config.yaml
n_kv_head: 10
d_mlp: 640
activation: "swiglu"
rope_fraction: 0.75
tie_embeddings: false
beta1: 0.95
schedule: "wsd"
final_lr_fraction: 0.0
seq_len: 512
doc_mask: false
Each number is 200 + 20 x the weight over its row's rms, rounded and kept within 0 to 999. Layers, rows and columns count from 0. The size before them is the row's rms in percent of the matrix's.

# layer 11 MLP down, 320x640, rms 0.0901, rows 0-80, columns 400-439
100,162,210,221,210,189,202,198,215,238,202,169,189,198,161,196,187,199,201,192,203,174,219,149,218,191,208,219,183,181,202,201,206,222,210,196,181,190,185,218,190
100,210,190,229,213,218,164,225,204,189,176,208,190,189,242,218,187,206,176,199,209,168,188,211,178,158,190,197,208,199,237,172,201,212,210,235,190,213,211,181,224
103,199,189,198,176,209,181,188,198,215,206,177,200,196,188,208,208,192,204,213,211,196,196,156,182,193,198,208,188,176,221,195,234,236,222,188,182,194,175,221,169
103,221,187,207,207,221,204,189,191,237,159,183,208,206,203,184,226,181,195,202,230,163,189,206,182,199,208,200,254,233,182,197,206,178,254,208,220,192,205,234,185
098,200,168,215,211,225,203,200,187,216,260,200,181,201,185,217,198,205,194,187,194,166,214,192,195,170,205,205,226,193,247,204,227,206,220,226,209,187,201,189,243
102,223,204,207,183,202,201,201,198,199,190,182,180,165,169,193,240,223,219,196,205,234,211,232,228,215,198,219,166,191,179,197,207,192,171,205,218,192,203,215,235
098,176,237,194,162,177,202,177,228,195,228,218,215,196,215,147,212,204,192,193,189,222,194,220,209,195,194,169,175,182,203,221,201,182,167,188,187,203,199,222,206
099,226,145,190,201,152,188,244,195,199,203,199,181,168,200,194,198,206,199,204,229,170,186,195,216,190,217,171,194,203,209,162,190,233,181,196,226,209,216,206,225
101,200,196,216,227,210,203,192,187,195,208,189,202,187,193,196,187,202,228,192,201,186,227,226,213,183,184,185,212,195,210,187,179,158,173,193,232,203,229,188,189
088,177,204,151,209,208,212,163,219,191,185,196,145,206,179,194,163,150,191,183,221,216,235,190,212,217,188,177,194,179,193,195,206,185,183,219,175,220,239,220,221
101,196,193,197,177,223,200,223,177,216,210,190,188,216,207,210,193,175,183,210,163,185,222,233,209,206,211,206,227,212,221,210,188,240,192,156,187,173,217,194,200
101,206,181,188,218,177,206,203,188,214,206,190,223,228,163,173,233,232,196,201,214,193,162,182,232,237,212,221,210,170,223,245,228,216,202,182,187,202,171,170,222
099,196,193,189,245,208,231,196,203,203,204,206,203,179,196,208,206,191,201,197,199,212,195,209,157,186,241,215,185,168,240,207,188,184,177,188,182,199,176,186,222
105,203,190,174,193,191,191,191,224,211,194,238,217,214,180,181,213,212,171,217,213,183,224,197,185,176,212,221,211,211,191,176,202,219,183,209,215,186,214,183,200
098,183,160,190,193,200,219,227,194,213,186,183,211,210,185,223,200,217,174,180,190,226,186,213,212,224,194,196,180,201,170,174,169,211,172,224,217,250,195,178,175
097,188,202,178,235,211,179,187,189,185,185,202,219,190,243,202,199,236,208,199,202,219,209,177,239,168,178,195,190,185,212,236,180,162,209,187,169,185,205,196,197
097,249,218,187,195,219,198,200,197,207,200,169,198,183,202,185,205,214,218,222,215,176,193,169,234,221,239,194,194,231,208,164,181,200,186,222,203,208,209,211,193
099,191,187,196,181,194,187,200,199,178,216,167,193,203,185,219,210,205,200,220,185,149,196,201,195,213,254,223,195,231,218,197,184,212,173,210,213,198,208,201,181
091,228,183,163,204,207,208,249,150,179,200,203,249,187,220,217,196,216,196,187,210,200,224,195,187,204,186,198,205,236,178,175,176,186,169,197,184,175,157,188,195
100,193,253,237,177,228,195,220,215,225,166,191,224,219,231,194,161,191,191,189,206,192,200,192,184,156,204,185,206,219,205,185,210,211,187,209,202,210,186,200,203
099,254,186,183,202,173,186,206,218,203,189,194,214,215,209,217,200,195,221,215,218,221,221,235,209,236,219,225,220,196,170,177,151,173,188,207,225,188,197,201,200
098,188,158,206,249,226,209,207,215,172,227,174,192,165,171,184,190,203,167,198,202,212,244,229,191,224,205,206,207,171,211,247,184,231,204,187,202,186,182,194,185
097,217,193,195,221,217,153,226,194,194,195,206,198,183,199,157,206,189,232,196,196,210,212,169,190,190,165,207,175,214,215,179,173,193,215,221,214,204,206,195,230
099,201,181,206,237,198,189,187,184,208,216,161,195,201,191,201,199,226,184,197,193,196,196,192,196,196,194,182,172,165,189,203,207,195,245,183,228,205,228,209,209
095,189,188,178,209,220,204,204,215,197,186,188,188,200,174,172,145,210,198,218,213,196,209,196,201,179,211,201,200,203,195,206,192,223,219,208,229,157,191,202,237
101,223,198,183,220,206,217,212,210,198,206,227,179,219,192,223,202,215,155,192,201,171,210,207,207,215,191,216,193,218,183,203,202,204,189,185,229,218,181,204,186
103,214,180,187,186,221,212,210,234,220,189,181,189,194,230,221,187,192,189,191,186,201,203,214,179,192,199,208,195,197,184,199,213,164,208,187,179,216,215,207,220
103,201,188,240,227,227,194,210,184,176,246,198,204,193,207,204,179,217,178,197,206,211,183,208,209,179,219,203,175,202,204,209,164,185,207,205,158,174,204,213,207
095,209,197,220,183,200,206,206,194,166,172,172,230,200,152,205,207,211,197,191,188,202,214,213,198,219,186,188,191,189,220,169,207,210,223,180,202,168,212,215,237
098,182,172,221,175,166,201,226,186,225,214,165,190,189,186,207,212,176,203,189,186,189,188,189,197,209,170,192,191,184,213,176,206,200,195,183,211,196,186,210,229
099,195,233,159,197,197,159,195,189,183,193,216,170,190,198,193,202,190,175,190,211,204,212,213,215,184,229,206,208,192,200,200,220,207,179,204,192,194,210,230,217
097,174,225,219,199,237,206,212,210,154,213,217,196,211,179,201,199,192,198,202,207,193,204,238,172,209,203,212,160,219,210,182,195,201,211,223,192,196,222,170,195
099,169,194,189,210,229,179,189,213,208,188,228,191,192,173,228,187,191,193,222,200,218,173,194,206,214,196,202,203,227,197,209,213,179,154,193,202,170,204,207,193
092,205,216,214,200,187,224,170,180,221,217,170,164,170,209,198,190,235,183,179,214,209,194,201,219,186,206,213,217,231,188,225,206,190,216,209,226,192,187,200,192
094,170,171,231,213,244,196,205,239,195,216,235,173,198,205,184,173,207,197,195,184,180,177,191,199,191,169,203,216,179,192,201,199,209,210,235,232,179,208,183,233
095,200,168,206,185,164,230,209,214,187,196,186,212,172,202,191,219,164,199,196,193,187,222,188,202,184,194,187,216,202,250,201,213,215,201,186,197,218,210,242,181
102,206,213,247,218,212,164,186,195,187,194,177,186,174,208,209,202,195,185,187,194,183,180,174,179,197,206,180,222,199,207,175,235,190,219,192,232,186,197,169,199
096,182,198,181,190,213,189,194,234,226,191,191,209,199,174,205,174,222,183,188,221,202,199,203,188,217,220,208,198,203,184,227,196,202,220,157,184,188,180,226,209
095,182,220,224,214,176,165,208,186,191,212,197,249,209,208,236,183,205,225,177,205,197,226,194,178,199,215,187,172,209,246,226,207,217,174,183,205,189,198,221,174
104,201,238,186,191,244,198,185,217,187,203,188,210,196,203,213,188,184,227,205,199,154,162,211,168,191,192,211,195,203,249,173,196,200,201,169,220,223,195,192,184
098,185,177,188,207,221,219,200,231,202,192,212,205,173,155,206,196,207,223,199,176,211,180,205,189,189,215,200,197,221,187,185,188,201,204,220,225,198,187,221,177
100,183,224,197,226,212,220,233,213,213,209,181,219,205,221,187,201,194,188,200,223,191,200,196,182,209,225,196,161,242,233,203,214,230,200,194,222,207,199,168,176
101,162,198,206,224,202,259,228,202,214,245,201,198,185,214,205,187,217,226,185,180,213,188,199,182,191,187,222,193,195,232,231,175,196,232,180,174,196,206,189,176
099,240,185,205,208,222,200,206,187,206,212,203,215,205,183,187,210,195,221,184,176,213,204,179,207,195,224,193,176,223,169,222,194,194,206,241,224,176,219,221,174
098,169,202,230,203,203,185,193,230,183,205,188,202,224,186,191,219,173,209,204,215,201,232,212,189,212,215,171,243,219,219,200,205,185,200,166,220,232,219,162,183
097,182,155,192,232,220,174,202,171,226,205,212,185,189,173,219,230,229,200,194,213,186,209,170,200,213,197,236,179,181,183,196,177,207,201,180,176,182,180,179,198
101,223,181,204,207,206,183,215,194,214,235,202,163,218,173,179,178,197,199,200,179,231,182,202,194,231,206,205,180,172,215,200,199,184,226,203,226,217,216,223,227
096,189,250,210,183,188,190,262,216,224,192,230,241,213,226,164,201,212,204,205,189,198,217,231,227,194,216,241,223,198,169,175,205,181,218,225,223,181,208,202,228
105,174,197,190,222,197,207,211,200,192,218,215,196,201,178,177,200,207,190,198,220,182,183,184,192,168,186,208,202,207,193,191,237,174,189,200,187,200,174,179,203
098,185,215,200,172,207,193,218,204,199,215,211,204,171,214,203,216,184,202,206,209,217,213,226,197,195,160,207,171,233,207,237,184,190,181,241,185,146,244,175,203
101,189,220,236,200,225,180,191,182,196,244,201,183,208,173,188,159,190,196,199,223,207,169,213,219,192,202,254,211,178,200,174,215,223,210,173,198,229,212,181,212
100,212,205,219,212,219,206,217,185,212,175,166,161,174,188,221,192,219,200,218,195,233,232,195,208,204,207,189,185,174,214,201,214,199,209,203,206,163,203,214,168
103,213,189,207,189,198,215,192,207,219,185,189,197,173,197,212,194,164,180,220,200,189,200,203,168,213,201,185,214,179,209,189,204,204,192,180,199,203,211,197,226
099,197,161,222,173,231,192,201,203,251,159,148,164,163,214,185,193,211,222,209,183,215,231,228,191,191,160,186,206,218,223,204,218,213,187,175,201,204,191,212,242
099,162,201,212,223,161,198,197,180,207,184,226,207,212,152,192,172,191,187,192,173,206,181,163,171,192,210,207,203,172,212,210,227,175,176,205,184,179,240,213,175
101,190,195,190,217,203,236,213,190,243,210,166,223,175,183,193,175,197,195,193,197,174,154,189,178,184,190,177,163,193,222,217,193,228,178,161,175,187,179,195,216
100,196,230,224,198,199,182,166,190,167,196,211,206,220,213,194,208,212,206,201,208,226,227,213,207,209,188,207,231,169,175,194,194,172,148,197,184,173,186,177,148
098,195,178,194,192,200,227,251,209,207,178,199,226,167,226,175,210,229,190,196,188,211,184,183,186,183,184,207,207,194,185,219,201,244,177,188,192,209,195,177,204
099,199,198,206,218,181,226,206,190,188,217,195,181,198,200,239,211,238,193,212,203,199,205,191,224,194,226,219,228,169,196,224,207,209,159,198,195,200,160,186,203
097,216,214,213,200,206,156,219,172,163,192,159,202,220,197,195,213,195,162,201,176,206,185,204,206,204,187,214,192,152,220,197,150,215,160,226,218,157,217,198,242
098,212,173,236,203,206,219,174,198,193,186,177,161,196,192,222,184,217,185,217,188,211,176,203,214,202,167,159,193,143,195,194,191,246,229,216,175,230,200,224,186
093,182,200,247,235,217,188,209,201,211,234,212,183,196,174,191,197,200,182,187,198,197,197,210,251,208,185,230,194,216,218,188,168,218,173,219,197,151,227,197,179
101,199,188,171,218,195,217,194,246,173,174,216,221,212,184,221,206,203,228,215,199,179,163,222,152,172,180,191,190,176,213,183,164,200,225,198,168,207,207,218,205
098,220,194,223,187,202,204,198,278,208,218,224,200,214,226,194,209,185,205,207,191,179,204,208,207,202,191,214,210,226,174,201,179,206,196,219,219,211,196,195,150
099,198,188,192,206,227,210,208,194,196,195,200,179,205,203,193,206,191,180,213,218,197,212,159,222,191,216,204,187,145,182,192,147,167,182,209,213,201,220,245,174
099,205,172,216,176,182,183,176,164,203,174,204,171,216,214,216,201,181,183,215,175,243,217,228,220,183,234,198,195,204,200,183,182,231,147,243,207,158,186,218,197
103,179,168,173,224,211,174,193,209,178,228,218,197,234,197,181,218,192,228,213,173,198,224,223,210,202,206,213,200,215,194,190,209,186,192,207,182,238,150,206,189
099,168,182,207,193,204,215,180,206,179,187,182,191,194,196,227,219,202,176,196,223,206,203,156,216,184,165,209,185,193,195,192,187,178,182,181,209,216,205,214,187
098,190,199,241,198,223,165,210,195,173,190,234,231,215,215,216,209,208,202,187,211,199,203,194,224,228,210,204,195,194,184,228,187,210,191,223,178,219,195,197,187
099,152,192,210,226,202,195,182,178,216,198,210,191,199,220,196,208,220,164,191,214,193,173,223,193,175,201,210,168,208,190,249,196,193,191,192,199,166,204,234,218
095,185,203,202,221,217,163,203,189,198,206,209,188,224,221,202,210,186,168,192,194,198,212,191,212,198,235,206,190,205,221,241,178,211,221,195,220,229,215,213,242
099,183,205,204,191,209,175,236,181,242,215,182,211,190,231,184,186,207,218,207,199,194,171,230,191,242,188,179,197,186,224,195,207,209,219,202,179,178,202,207,190
103,185,212,192,185,203,186,179,156,165,173,217,187,151,188,210,199,203,195,242,179,214,201,224,214,206,179,195,185,200,214,202,213,188,193,219,185,158,196,194,194
101,182,189,221,178,168,186,193,183,200,216,173,207,201,213,177,217,192,170,176,178,181,198,226,164,203,230,186,180,201,190,212,191,241,228,173,218,238,197,211,208
099,170,208,205,207,221,170,213,172,198,233,199,198,221,189,192,236,220,191,219,204,195,202,192,199,190,195,186,193,210,194,219,174,204,181,199,165,207,207,216,182
102,189,187,215,256,209,182,215,227,198,207,190,203,208,172,186,192,180,155,221,192,203,206,173,171,198,237,223,199,218,153,184,211,175,170,189,184,193,184,183,194
097,185,224,217,180,197,184,188,186,239,173,172,212,197,220,207,196,225,207,225,203,215,209,221,186,209,192,189,177,185,187,171,166,223,202,213,167,203,200,232,200
103,192,195,193,193,211,180,214,195,199,206,168,179,180,191,175,186,211,183,184,200,172,196,183,208,236,247,174,223,190,184,178,222,198,209,181,236,193,227,164,241
102,197,207,239,169,202,207,208,202,199,205,189,199,199,163,216,191,211,191,210,210,172,215,195,252,172,213,198,176,214,215,173,239,199,185,210,227,201,154,206,250
100,204,170,201,207,248,220,187,198,208,173,226,223,210,186,173,206,217,169,201,192,183,175,184,165,229,228,166,199,197,191,210,237,196,203,201,199,168,192,228,203
100,185,191,169,166,190,206,217,172,200,179,179,203,192,177,216,208,210,182,193,209,205,209,191,239,193,194,197,166,192,184,221,180,199,207,231,172,200,200,212,214